Each number is 128 + 24 x the weight over its row's rms, rounded and kept within 0 to 255. Layers, rows and columns count from 0. Numbers have three digits each. The size before them is the row's rms in percent of the matrix's.

# down: layer 7 MLP down (transposed), 1024x256, rms 0.0513, rows 96-120, columns 0-127
# up: layer 7 MLP up, 1024x256, rms 0.0513, rows 97-120, columns 0-127
down96 093:116095097160127130101140170079104094158093161082150166090123105133112115133165164127084101148122125141093133109131123137084143143154111140095150091093135095150130156138144132170132134149124113122146139160113100151117126110163162088116135160145144156100099149133133144139136120148148129129161128138083110114101130191171160100145152097137142147119120155129110119122175137093165106133140
up97 096:180105127097151106100127117137158158134117129127133114149089131102082136090167111131147126121131108131149109115167118139104102121124152104155089135099160163111133155136168147101112113153145158181121132127144168145129127116147112152130085145161117065124106157141135140175091094126106109124101087094143123111113072127088153169095110126114133134153148105132120141094111110094122152165109
down97 090:101103117137052143119122164145119166134102064121125145105134136100162123124071153152135138139130146110126150142124129096125163112097111180133160118090082079120119083100128151120156132137125109086147111109156128112111139124144161125101127146071147163128115087137117148127172140107164143137114088117131116122106160075137116151107124108113110129096166157110152109126092185154103100114119
up98 106:119146149091099128144088132144128119122103105156135136133106132101097097133179107132126097100083151155146109106129129129105130094154134157125134153067175111148148128130124123157100149103143067126137135119127129125100136148114137063101110113102165156104127125166151128094093092113132096124127151072123137120110153087132103119153157131117144121119146144127120150155167179117167125111104
down98 111:093122097136117130115099126122147127125088085178072150131130117107161087147149155156062119142130145147151132118119111114144139117132093144102093114154111132150144130142111185174098078121137100150153096110123124111129145154098135105109137128133142155132135126129116161131124127105143110141114147151084122097159135107169112146127167139150071109108168139125123145120155127133144141124131
up99 095:102138115113111105090082143090136124146110106123108104162149123081150118085116118117117043131133128130149155136158143100134135072065124156102115095121106120147131136114152158142163142134124171135123108114116116114105116120148138177131120150127139117099106156149114105130097119093092153128108131111121106120078128140131148123121135126156132144122134122130094152172135131153115128128126
down99 088:107130134135107145149147089122127146152115127081159151100143130193193185164129129136149123089111145096114116101168120157144129106137151098150117151119114121111130100161149097117139186147147152136149130129139121133139131129093093129123158107116148145142135116138130076158150151153120107140137115133146139127190115116104115146120120150133126125128086128150112069125142083134120123125122
up100 091:150088129137124166118117145118129162103104108143122096087144157117164136138121104112123086156151147154155147146126115110172122134129142120134141148134119131089129181146146126143117145112123160097136118142133136140132101146098107151146065105086153128133136116126112116068123134094153123128076142121146099072182155142118125135099131127124158113154166117137172122115136122104170166124118
down100 094:079141133113148087130167123164151122151155099167101133116120111115088154158111142110132148113092128087144126076139116079119082145159151153158181172103102131159134093113120099134149109105117109150118112110105150132178105150118127152125166128159154141133122126143135141159140154149129126160138149146124157119129130118133105118164153097105134124112129110083137117113130115128093122160116
up101 099:118118137137134148115154086115167151121152120143158163108119125112092130145127123143122114143128151163124138134143158124137114112094129096112131121122136150131112119155117092102136149119144108128171126127131170109082150143141132112190141097086076125095160152131133106156102147145116171160125131118135114126158133110144131100139147144135134190153148100136106099116186142106119109136074
down101 107:144118079133135106114143103114125170092078144128150093140124136150120171133146132108089121165138175115162130107122139116134116158148120123113163175193127162121143107119044123116123086099153120120112127076104104146140130152133113144144106127136142121125141145122103109126115139112109118090155099136126132116128096161122174142167106123114120142131117110085112117147100118100139142099153
up102 104:106137146135126130167125103136174147086115145154148155119111136197133117114154127100086100108152079118146165132137170104118110121092155156143102155065103089124159109089107143167145129079110188129161140114134139091098107108107141135122114095117162139130135106129140134090168132132081088156107090128137141143139160104118157100145135141115122151122134140145126117132120136140086108126151
down102 111:157125117103098131107107119075143140132120174103158138128143162156110127158143102174109104150115153112097112123090155145088144149139128153145104116139124119090130145157118150130119123113129158132181134110118108122113099150099108093114152123088169139151152116154139146095124121114152059164106099170074147156120151095114140083125112119165116145120102132125113123123148143158121164152108
up103 089:095131104096163142085094146157111113075142107115067097176136136098121121119141120166115097152131131128133126088139099144127085131130139102142094113162082155108127125137118099099128144140095061118109122116107096173086136179128147128118142154164099098144109120128123144134143127140095142123102133094157107099132124165109152111109133121156082069141117103125147122119146188098142100102163
down103 089:127119094139108123137135128115120128175117181141135125091132131142139122121144143071124122153133143139144105186084141116143157135119111144112147148137170133137085138104150096174151104103161156102118104158149116124148123101135146161151110114114125136114099150197126107155098118151159116121138089171097135131135097093094119104153117148146139170152130141141131103102092121187156192096109
up104 087:123094155176099138150083097094151136133103134136162102167151139191147169175107146119122094108116132135104109154172104159137132121166145137148124186111096117082152130124167159130126138089154154127164154118124160109175121143144126149163134114134150164097133101073085134177138137125115128117132096133160078143123141133125095123119157126094105075116116105128168152097177120105121121159130
down104 088:152127118118133143121120162108108149131103058121128150077100138126115093107120129084086138132168114168137111132146106107151111137153136109087121150142139130155114143123089126093147136128122173111135086111085166147130091111149142149104151116164150136121143115127144153134144148105144131129108174088130154132149145129127147124148115164153114096165150165122122119140119136131143132074123
up105 090:125099125131126106158146110132137118126131118121103140115082147160171155155133109149129094139098111156138163127135142129115125116170136127150131104149126125132142147122078118132169154092124129091129082147124111145134117164082118123203118137098114106100131114125151128168110120109109140119119155166141143137118136121105117142111135177081144108131128168130158122152082117126119161118138
down105 086:080123136133133092092080167119160134078117124119128121123121131150085113134106175136147159166170102116131094145108132118165077141157078155158123132122155083143176158133173171110130152163121111168130145131123126129093114104128174090128096109074120124139165110124139091106145106106125155117128145105143119123148146100092114111108126129105174154135100101129127156082101118131086113111106
up106 108:123123111125166136109158128136149101156134141146115111115165096142148176118153129105160113135132099111090115124117168103143116146103106124092137186117101120126139112118125141102138145131145099111137113132144100170128144128151125147162163146141160114122115123124131098125160115074121147126123152117118071114171157126096120145167112159116146105119139169154111124110092121117092116130068
down106 109:086136141148114144157082101129099208164112149134114137186098092105122131118098098089140090116128171146086131102169113096118109114191134120107131128133133130110168134122114150085116181134190152112159122141141142096134159136109116098116145117107154137111120101148138130158118123122105165157103112154129137148154123085105113098131135122137145109128138122115129102130109138122131121147113
up107 098:105139141144117132167117126101140148140133162152146148111095136059147112093130086156110121122105112116128133091167141147132142104122106139159133131148125107113154115112084100132130093086121146138108122123127099137109099133127119138146146114173092129138086133149125111142090161125091060124124126135085184123156127149108157132090143122110099142121117172162137144120152117131089098113105
down107 100:113149106109116118152127131146146120152089114116186169159088132149131132171144134149120148122138110147145090187141160121135114151141121101094118137082134103133090136130140091150078136151110143141088136114093113153133148197080131137065109125125121128103136113153132143123127090165132103095147097156137149137126126109098093123127140138197105129101108101090092114119132083100174128156143
up108 103:107111088176112098132118150112188068109173113139128179149096133118131113115151101115124117137118122111138105154167099105145143129144131134125132130103111116179131142168157130122136144148119182121096124119120107215084108146109129142115142143127152127121089108126156118130112112133102099097130104148111123142173103103123146149111172138109129105167124151113123133106147118130175145121127
down108 093:118128158104134132096134078131074176135133159112106107084146107170106130155082147131173126155125123130093132129117165157111092153129109097101116081094185137110135113113113094137089096150133107144129129145129112079155190126141178107155143083105123158149170136113140115160127144142116117167124159108161132127132134171102121126102125125088126134116134095152122098098151152151087118136139
up109 109:101109171162104134104125118103176107170127120162112121106132171127123086146132142088107101126159119079145109121106131104138153125101118087076135125172140117149156129113123135106113151136155137134162138141104106117117166163134137146104132096125114100146134183179128082153138155116165112152129137082123144175158192091137102083131137135126097130134144143129134138140118095124154124099140
down109 106:141123118135130144148100116106112130107133144141141108124148179195121152160138143144149105140114157167120157106126138160137187132128168161094164156143094117117156136135146131128132127128151107120133136159143154184120133154102162123184162130100123094112118162146106120137120130137121144107128112164113166156099136112125151143111123169154137141132129112129133086135104169130137138123074
up110 102:187181177115140148122135100119097121116148167123112146123124111116151112075094114106106105096154112134116111121122161102145150108148109134106100121155070137118136112156117135126140169114114096107104140134160103152113120111107093115108147114068110201138188126134141106111148110162147092162146149136153150138132161154113113126130151116151125104157077134140115141121106150128136136115120
down110 105:121136160147119083167166138120149135120148096139085134140139108134110129177099131097142100106145081143094132147137123070120117125129144086150178139127145128155132107129128155158161131125138152155152140114164124135114144136141166114084135156117171115108130136128102133148139149149126147131114134115150104119056147044140103123125103182130100139106110112141158115109130139139139096076108
up111 105:104098130109124131153133082138109098131104109144128119133118154111102127181112128080123104118124128139163144106136127123129116082117137135120142113117142147106139160161085120069131138114142098172102142165090170127097139164116140104111146070132164131166100142145146094132145113099114116149102108106107096135120132153098145121149120109136150143154105167112133099172076146132114105113169
down111 097:118134106127156141085125134126156142153107155110096142124158098133145137108125119124177138147140123139146113119113145139140121158149067132107097096134147090103142104100144096168082108142084117140091156119116125131177150117115090158123156172131113146120140128132104165114149119147116168173158104121145143135129133176122124098081117135131103107128159104150124092104099159138173141124147
up112 097:111094167095145132124131106156119114136138091167129131077147104142116084126143124118129124118095073139140120189119136122143112118127137123111123109151090109153101102151141102125111111080104103162112125132106160079127163122110148096144125119149170102181128152075115115089126131146089136144150083133149130109120129093117143107123168136070141103162119145109099179130122130111143123113093
down112 098:165072144117080161140120165140175094122138086090124133133101132129141133142130154171106107120074169124126137146136131184112132156129171156074161100110110108101164177152139075132146145096131139111112136128103152127120126100109104132124115140112102105094133124131147145149158082117121143113089148152136119142160159137148154122106121130146155095134162105096117125125128113131168111122095
up113 106:125098114154126166091118134112118110114128123090126149102155159116154133166153137139167163110110118107119124077162116120157146160159123119151166100107149165106127129085129107130136141124141132082162109176076106132146134131099115122137109105101137110097129115108127157133169123143148070144114149109101137080161089142133165099110147097152143095112138112145114121148152136141158111135130
down113 105:097154132124124116134147128142125126150097115137097114126127129134153140124103165140099101139128141137131120137154164112103094131107141185132139128166109143103051147148157137095137120130098161134175124110139124100135168120131132109133159152087073159117168158119165129125130111169119144106113103109115151135083110137142150107141106161090171140120147134122136138155087169131144097101110
up114 101:118128133109146113082134087099135138167104084141123127126139159109169165107098114135137147149133084126113084079152179133099107124165181138137139119154158165102113110090115150088130107115178143153106116167129129090113137113129134140129074157101110096171126090133138154141121088135121122129117106104163071133124081101109095146131144138121122071117138095141145160131118116130131100106111
down114 090:161162102104102131151119108167104133095170152156155124145115149103075068132158111087113131121167130139120152140114072080108117119122147123113131158096188122081111108134105135146147134119099068161147117085149137100135107133120140110103117136141150152132092122164183075134125123101126163130127132139098111155135134123123140118156090098146115152120102106091143119119164121109133159151138
up115 099:088119121146099134111135121168157116122175153135153170108158120155099102143143075169112156148147151128114163127130124143147077098151128115118116121154150160089153134131142097120134152120138096152131138109097092132111133154118173164155138173185166120159099100110120162122135157165102144137141084178155163125120150137098100161148119139160149137111131193132112149144126106098121110142142
down115 094:155081103125117109134124168097134147138119121097147135132111133104149108091126123129132123110097129187127136104127096099150178124134134114127136132103096136139126124122093167086136074158096148140144111126147147104131095111129141144132152077091103140117147122115101075145125161067147159150093107099098089127134160089125143109152149111089108142160156099096128104126152110134117133127143
up116 105:105164174141158128123131158103189118125112104113116165158069132150139096151129140101118095099159127138126092151096127142161096110102140154155126143129097164170156108082093095146110169116107126133163144166119136107138111103113107152143129150141146116135139138079144115158143154130108111136135142127116161082149077128114156092122122113126165097120155155172137152136089140112132114092169
down116 099:117110131133131130157149102114091116124100170116183136158106094091157122149123145128088111154135098158123138138146111119105162138158150117136126125162113122096144132072111149148122087133131078107146124142145119151138133123165130118149121127145085172106109142128096139076083137155149121153134122166111110153140130164118120142119130110170105117105138130105135104155110063099104132132088
up117 088:132082106161093134126133080113167127113093189169130146126104161114130118122171140130119099162154157152156129132110119171169151100165112114115115149103141146168098161058116115131115192079105122126091111175138147132128107102143122114157136115136104097150155147110113148144128122118125106077085096167123101152124129118125115112120091125103123104134130130101109116091122098103074115116137
down117 096:158123098097149088132141172146111077107113123124161087126144118123137132123121118169130158124133126099117123117112143096111129151104083137172097099174103108123117101157109090148139091123142115155106136104107133076118133121118128112107083096128131099123094132127106105135105107133129180082113095120109164118164156101105062145130112116147099119161102132163123118162137136124083133107115
up118 097:108134111118141156154149160125134112140141138157161156114110141182130142154109105117118116156152120090134137157070132104085118104189113143060158116075113101130125086117140118139120113084160148088166131205121127084148172125112167134138146161115135126129135143128133106080123140100138121129118137164109147149129128126131132162144082111117106131125137143102082122103149123150110094112135
down118 107:113123134119124143134120118153163139132139126151125138185143140179117155113110132162124138121092139192108134140135122139152100125137184135141083157132143158131150119158173108110117127116133103117115146147167133129133120174129087120105116098109130097156146102125104182126106122111166116118120132130091120122093140160118120137109140156105156130100116113140135105121097131138148184127192
up119 100:148125102143098165158118107065166132141101146140138120133163112122136157133111153125131111151105151117142141104076132113107161176144156100115144105164094118143147138115117139129113124147102100090102142168120113124145190133106107069188100114124122141133111149131156131117136110117114094109085143130160092155151160136106193120130146091094122125141169135172126146152123137123139198160132
down119 106:100114155153154107100146154144118138138128124141135147126158173134118156137212112117113130140135093141129120108152107105123115092127165150152148163095147171113138150143132131103099132121139146183142120098162141139122118207116190143168160150182128101154102132092113151165119122155116166150151126136144139140100125080102068148129117121154118119122175136108135158164149105138134119141123
up120 100:167140112151138111176077142126149127142145139120133150087085145100171142129135117150115149114130134120086115068152119184110116128137113106116116127144099111075177131124105088101105082123128138130119131107143125148164159143094108130127151115118159146153145106082111149096156137111139132125155125145101114097106141125166161121096114137110127158136111153128157196161123200095120108147049
down120 094:116099074141135129119136124119145118113132162177103110108129130151124148146111118108125146112131178148161109140098113137104110087133158131129132117132108100123100155122151101154119128136053125169102123119135134129103110090105125109136143125128102114129123090122129099159124158134133131141124110116130074161147125171119099159108144138077153130082172098118130076090111091120130145103103